From a checkpoint of a small transformer trained on Wikipedia: hashed n-gram embeddings.
Each number is 200 + 20 x the weight over its row's rms, rounded and kept within 0 to 999. Layers, rows and columns count from 0. The size before them is the row's rms in percent of the matrix's.

# up: layer 4 MLP up, 768x192, rms 0.078, rows 722-753, columns 144-191
# down: layer 4 MLP down (transposed), 768x192, rms 0.0467, rows 722-753, columns 144-191
up722,101,198,217,193,208,222,213,191,204,195,188,182,182,185,203,200,169,199,217,217,233,203,214,191,191,194,227,188,199,207,234,196,195,217,205,204,224,199,217,176,191,208,191,161,226,225,193,228,238
down722,095,214,171,192,197,189,165,180,216,181,209,236,198,227,209,197,194,195,206,206,224,206,240,196,217,170,169,238,208,223,193,237,184,195,241,183,206,193,221,205,190,183,224,200,208,178,196,179,204
up723,103,168,194,187,175,156,186,191,189,156,194,213,170,224,210,193,206,183,212,193,201,210,205,178,177,214,203,192,202,198,184,215,221,223,184,190,202,197,189,205,207,190,185,210,199,210,225,205,209
down723,096,207,211,205,193,196,191,225,203,206,221,205,183,199,210,186,185,238,184,171,189,209,212,199,189,204,186,198,165,204,218,226,194,207,179,212,208,201,226,206,206,202,211,205,223,194,178,249,186
up724,100,186,201,221,147,199,196,218,184,237,229,204,194,192,220,212,200,157,206,173,208,211,167,186,222,203,188,222,228,196,189,188,233,173,217,204,226,212,205,214,215,225,199,207,208,194,170,188,171
down724,099,242,187,185,203,182,196,187,215,168,169,205,186,203,187,166,197,180,190,200,181,170,238,206,175,198,197,184,220,217,210,221,179,211,236,199,213,172,202,218,184,226,183,241,207,234,214,214,188
up725,122,189,194,207,230,199,192,196,222,201,198,179,228,204,189,227,161,186,185,213,200,191,214,226,177,212,167,170,215,192,235,169,205,188,169,204,188,206,232,197,171,187,226,164,168,218,157,241,150
down725,112,199,188,179,150,207,193,162,198,198,192,226,171,202,217,198,204,203,212,184,201,208,194,176,214,205,232,227,196,213,189,201,170,204,215,214,223,200,193,149,214,181,201,227,218,225,216,195,248
up726,106,227,196,205,173,202,182,215,194,181,165,202,207,203,203,199,214,166,164,195,177,173,191,203,200,220,222,217,228,187,200,211,225,182,211,201,221,219,184,236,212,203,150,202,222,196,200,194,200
down726,097,266,199,193,164,234,211,187,209,205,230,173,181,196,194,201,222,208,226,177,189,166,181,171,194,167,202,180,203,194,238,170,172,190,201,196,180,195,176,180,185,202,219,172,208,195,171,224,213
up727,098,178,211,197,219,235,206,200,207,222,222,231,211,202,168,207,188,197,234,215,214,221,192,199,206,205,219,163,202,210,182,200,203,171,226,147,193,212,189,203,221,196,240,204,230,181,170,196,201
down727,097,194,217,228,203,171,204,201,203,118,258,246,213,192,193,186,183,201,146,203,204,188,179,203,190,206,214,220,204,199,175,205,207,175,167,195,226,190,204,219,200,242,178,188,215,200,199,218,213
up728,086,202,180,172,184,186,211,201,195,185,172,161,219,235,187,188,224,206,233,197,218,214,194,179,195,201,202,206,188,226,248,193,220,232,211,189,206,210,211,214,172,224,215,184,211,212,184,212,158
down728,093,206,204,187,215,225,222,234,192,205,211,204,218,208,198,201,204,213,194,212,192,226,219,244,188,186,171,205,210,208,190,192,208,176,216,190,191,187,206,194,194,200,216,221,193,213,167,172,193
up729,098,209,219,187,197,191,191,213,173,194,196,192,189,178,166,197,233,164,213,215,179,177,196,239,196,211,196,187,187,196,192,188,179,226,175,175,204,221,179,181,181,210,218,228,198,226,189,235,167
down729,104,217,204,214,211,218,201,226,199,194,219,234,198,196,227,206,188,187,209,235,237,235,223,188,212,212,197,184,182,166,214,202,204,155,189,217,190,202,201,231,245,198,184,201,217,168,199,189,240
up730,097,179,218,192,185,155,233,190,215,184,193,212,174,203,212,202,240,246,203,210,146,187,188,202,175,189,209,245,172,218,222,181,203,200,223,232,249,181,186,163,167,190,176,184,178,224,216,210,183
down730,101,196,195,158,169,209,186,183,182,202,225,196,188,189,224,198,175,181,209,210,204,217,187,238,179,175,243,189,193,194,186,209,153,184,216,186,174,223,217,230,207,183,178,206,184,172,213,199,194
up731,099,207,193,207,188,242,210,174,217,198,210,202,223,193,177,190,175,217,185,164,219,174,186,185,167,241,203,191,224,218,219,208,184,211,230,209,211,244,219,181,217,187,180,188,227,193,194,195,201
down731,106,219,187,204,240,191,195,203,196,203,209,200,172,224,183,217,203,165,183,176,192,174,232,227,230,163,213,213,207,173,193,182,192,202,179,180,185,199,185,189,200,219,219,212,213,199,207,171,208
up732,098,205,207,244,200,185,177,228,197,218,176,177,198,213,182,202,199,206,191,222,172,227,218,143,223,185,197,205,222,234,195,225,207,197,201,210,218,211,182,178,192,216,171,225,223,162,225,191,189
down732,091,198,198,200,208,196,181,231,200,197,182,208,183,207,200,211,167,196,192,205,220,213,205,224,230,188,256,198,184,179,231,198,166,189,182,202,199,199,189,193,241,215,224,228,201,236,179,155,217
up733,097,177,195,200,219,192,178,222,217,177,217,215,230,169,220,205,198,178,221,217,189,212,185,208,141,239,200,196,211,212,180,242,204,209,219,228,233,200,180,217,206,188,182,211,204,233,184,224,210
down733,093,206,216,169,186,207,205,182,164,189,186,211,218,235,208,201,224,230,210,167,205,203,204,210,235,200,195,217,215,184,203,217,182,215,197,208,218,184,176,177,208,198,230,172,209,248,217,213,230
up734,104,198,222,199,181,163,185,241,203,209,208,198,189,185,172,211,146,216,207,157,219,222,212,198,191,174,213,218,186,230,186,204,223,180,195,209,221,211,224,206,219,140,209,179,198,179,164,216,196
down734,101,179,207,224,196,242,209,198,200,158,196,180,212,223,184,217,206,170,202,182,195,195,201,224,230,195,190,199,185,170,236,201,171,220,208,181,230,201,187,180,206,202,186,179,205,199,207,141,216
up735,101,198,234,175,159,189,186,210,215,197,193,215,228,210,172,192,207,190,166,194,232,204,182,179,202,187,197,212,207,178,213,195,218,215,198,168,204,209,180,163,211,204,198,182,228,212,215,171,207
down735,104,202,242,223,171,222,179,232,226,217,204,231,202,200,195,214,174,170,220,192,196,206,199,171,212,198,206,210,194,216,178,183,179,187,228,220,199,188,191,206,178,182,209,212,205,182,180,199,178
up736,097,205,214,202,150,174,221,146,215,187,193,228,212,193,181,224,198,190,168,211,217,198,235,208,208,199,202,182,203,198,176,222,199,221,172,192,200,231,164,240,197,184,210,231,226,203,206,169,160
down736,101,191,172,196,207,206,170,205,169,223,191,178,189,213,252,199,157,157,204,181,191,208,206,202,168,206,171,193,212,176,218,186,201,258,191,187,209,191,171,213,219,204,189,224,206,185,176,214,215
up737,095,175,205,187,205,220,168,194,188,198,205,205,226,173,178,221,186,251,171,200,174,232,191,221,208,219,259,182,199,191,197,227,210,175,191,212,201,189,200,187,168,204,192,205,184,183,176,195,208
down737,084,192,226,194,234,193,221,184,225,208,199,199,204,221,219,209,195,190,199,189,220,176,158,195,180,179,172,219,181,166,200,199,202,214,190,220,213,158,194,157,230,214,234,182,232,173,208,179,211
up738,090,206,194,214,204,216,197,207,203,218,197,203,211,176,178,213,211,158,191,227,210,214,204,214,179,188,211,175,225,177,177,210,215,188,198,201,201,210,200,192,181,197,155,201,205,213,227,191,169
down738,092,204,220,186,216,166,165,183,223,239,197,195,220,201,231,226,218,210,233,151,194,196,210,214,193,200,160,183,204,193,190,188,166,200,220,206,221,205,242,232,172,196,209,174,197,180,206,200,233
up739,093,216,172,191,238,194,200,233,218,214,201,175,231,195,209,189,170,215,206,234,205,203,149,196,191,170,214,185,199,211,189,200,210,204,222,210,173,181,247,150,215,210,264,231,221,241,194,184,201
down739,092,170,177,208,193,186,204,193,195,168,182,182,201,211,200,197,220,218,222,180,223,192,210,181,205,196,201,222,225,217,191,173,174,190,188,208,204,213,183,193,199,182,181,167,185,201,201,215,188
up740,105,176,180,181,181,211,185,171,191,199,184,227,189,187,219,212,231,183,177,231,184,194,202,198,208,202,183,194,234,239,185,196,216,210,187,190,196,175,211,180,191,220,144,198,202,236,189,169,175
down740,101,180,174,227,186,222,157,166,188,190,203,205,210,237,209,178,193,210,198,187,179,196,182,201,228,197,213,208,202,137,184,186,191,238,190,234,207,186,220,174,217,158,215,192,198,249,233,171,193
up741,103,218,195,212,227,185,212,228,207,259,184,190,244,170,177,184,201,224,208,172,184,226,202,179,197,167,173,238,189,189,174,201,193,236,201,157,187,179,212,230,176,211,185,227,192,188,169,209,231
down741,104,216,203,239,195,201,182,194,225,232,219,218,228,202,220,221,219,221,169,200,211,196,219,198,207,215,185,214,221,187,203,210,236,160,209,202,182,216,222,205,191,200,167,193,224,223,193,218,192
up742,094,206,212,180,228,231,210,194,192,238,198,221,219,185,160,186,186,178,212,220,190,193,194,170,195,210,213,156,210,175,178,199,184,206,193,178,188,232,194,206,184,217,217,211,191,217,159,212,211
down742,096,208,166,192,209,178,201,202,183,204,188,209,198,183,226,188,203,193,217,230,157,168,226,186,211,172,157,198,205,167,194,189,188,222,170,219,178,175,200,198,220,178,172,227,235,191,229,219,204
up743,093,161,171,197,198,171,182,180,204,193,211,182,240,205,163,190,204,212,204,212,233,198,187,223,185,207,206,174,215,190,234,220,191,214,207,213,208,206,214,158,214,190,211,193,176,202,222,181,194
down743,093,169,234,234,216,170,206,208,212,205,176,202,221,229,170,188,193,209,169,200,163,211,216,220,196,206,202,193,214,178,184,217,216,228,191,162,195,219,221,227,219,172,200,179,171,208,205,175,198
up744,100,199,168,205,246,181,216,198,163,223,240,222,196,176,231,180,154,221,203,187,196,192,194,206,203,183,227,174,193,214,194,194,199,170,194,184,217,191,182,217,177,184,223,204,190,168,193,183,191
down744,095,228,211,215,160,188,152,184,201,191,188,187,193,207,149,161,206,194,213,201,231,200,169,229,227,214,204,199,201,178,191,220,195,215,218,210,176,204,199,201,177,232,209,209,167,196,220,197,224
up745,102,196,230,183,186,200,219,201,218,188,189,191,217,187,173,223,165,198,169,191,210,237,190,207,174,192,247,205,243,165,192,221,205,186,196,205,188,175,219,189,215,208,209,209,222,225,184,195,194
down745,089,212,199,186,192,193,195,184,191,230,193,196,186,218,208,225,196,198,187,211,233,206,181,207,218,238,218,200,186,206,176,209,193,229,167,202,129,204,149,209,195,188,207,212,148,190,194,182,175
up746,106,200,210,230,186,200,216,160,210,221,207,200,195,240,165,202,180,226,215,202,186,209,224,210,212,218,196,186,134,210,188,218,179,237,195,179,212,214,222,214,214,186,195,156,183,193,197,235,182
down746,112,156,199,205,204,211,194,203,225,218,164,200,185,190,172,188,241,209,196,187,174,183,177,222,219,215,183,166,198,193,212,199,201,188,221,179,218,237,193,188,197,158,180,214,194,214,204,240,203
up747,092,214,178,207,211,199,179,223,212,188,235,216,217,193,212,205,159,217,182,191,224,210,181,179,199,241,212,212,223,211,175,235,216,184,203,194,238,205,246,198,193,166,191,209,233,252,197,177,194
down747,089,194,180,228,183,203,210,231,214,191,181,211,202,200,185,244,185,199,189,205,189,196,218,188,224,242,198,211,145,203,177,179,213,201,238,212,142,196,216,198,170,222,171,200,204,207,227,222,212
up748,096,205,218,227,195,160,201,206,211,213,203,185,177,211,202,170,190,225,198,201,183,207,206,202,211,229,190,245,215,212,208,221,192,252,183,217,207,195,179,173,197,206,216,189,205,192,217,201,208
down748,100,151,155,197,187,194,207,190,178,182,207,168,171,199,212,201,171,186,193,211,231,210,153,197,206,197,215,236,189,208,202,217,221,186,153,191,211,230,216,179,186,202,172,242,226,210,187,192,168
up749,101,182,218,176,234,171,213,179,173,214,175,222,194,216,200,214,155,183,204,196,212,193,188,232,188,188,176,180,193,199,190,231,218,200,221,196,177,235,199,203,229,172,148,165,221,228,214,206,233
down749,102,185,172,263,172,202,196,174,195,179,182,195,207,203,217,213,213,231,187,216,195,187,216,160,180,223,197,212,169,168,186,221,199,179,209,187,191,200,163,194,196,150,171,243,182,232,179,181,200
up750,106,159,177,198,191,184,234,204,208,173,212,210,172,203,224,217,179,144,175,181,227,203,206,189,168,211,191,195,204,198,223,213,236,238,168,178,213,182,231,214,214,182,207,228,185,199,228,198,219
down750,105,187,181,167,205,179,241,211,150,190,214,202,243,206,170,174,206,202,213,194,201,205,241,187,230,185,211,168,212,242,198,200,185,209,162,218,220,223,177,189,219,216,160,195,204,201,200,218,185
up751,099,215,192,171,235,234,217,203,187,209,193,228,182,179,205,187,174,196,208,184,198,164,198,196,201,188,186,166,174,252,178,201,195,214,211,188,180,190,244,171,185,181,187,198,193,243,224,184,196
down751,094,194,202,187,206,228,208,186,164,251,170,186,189,202,212,230,207,200,221,200,181,229,182,210,185,185,204,190,182,207,206,184,195,177,194,214,201,227,188,219,212,185,206,197,174,184,221,207,214
up752,092,217,228,193,210,183,221,198,183,210,176,204,160,216,203,202,209,182,182,181,242,155,213,207,199,251,212,187,201,207,220,200,229,222,244,207,190,187,191,212,268,165,217,216,233,214,211,204,192
down752,093,210,209,179,175,210,217,179,199,229,205,213,195,182,191,159,178,219,215,191,211,204,211,216,202,177,160,187,191,217,196,177,242,189,201,188,175,206,237,205,221,195,184,220,205,179,208,223,201
up753,100,249,228,199,183,203,216,200,214,186,226,208,193,162,203,235,214,186,221,201,164,171,221,209,215,179,193,238,190,191,265,168,213,209,205,210,201,210,191,177,248,190,161,182,209,223,199,206,198
down753,099,198,209,205,216,199,210,241,220,152,200,191,222,181,201,167,224,191,192,190,202,160,187,219,227,216,162,198,169,213,165,216,233,214,223,236,212,140,178,176,213,209,240,180,212,197,192,233,175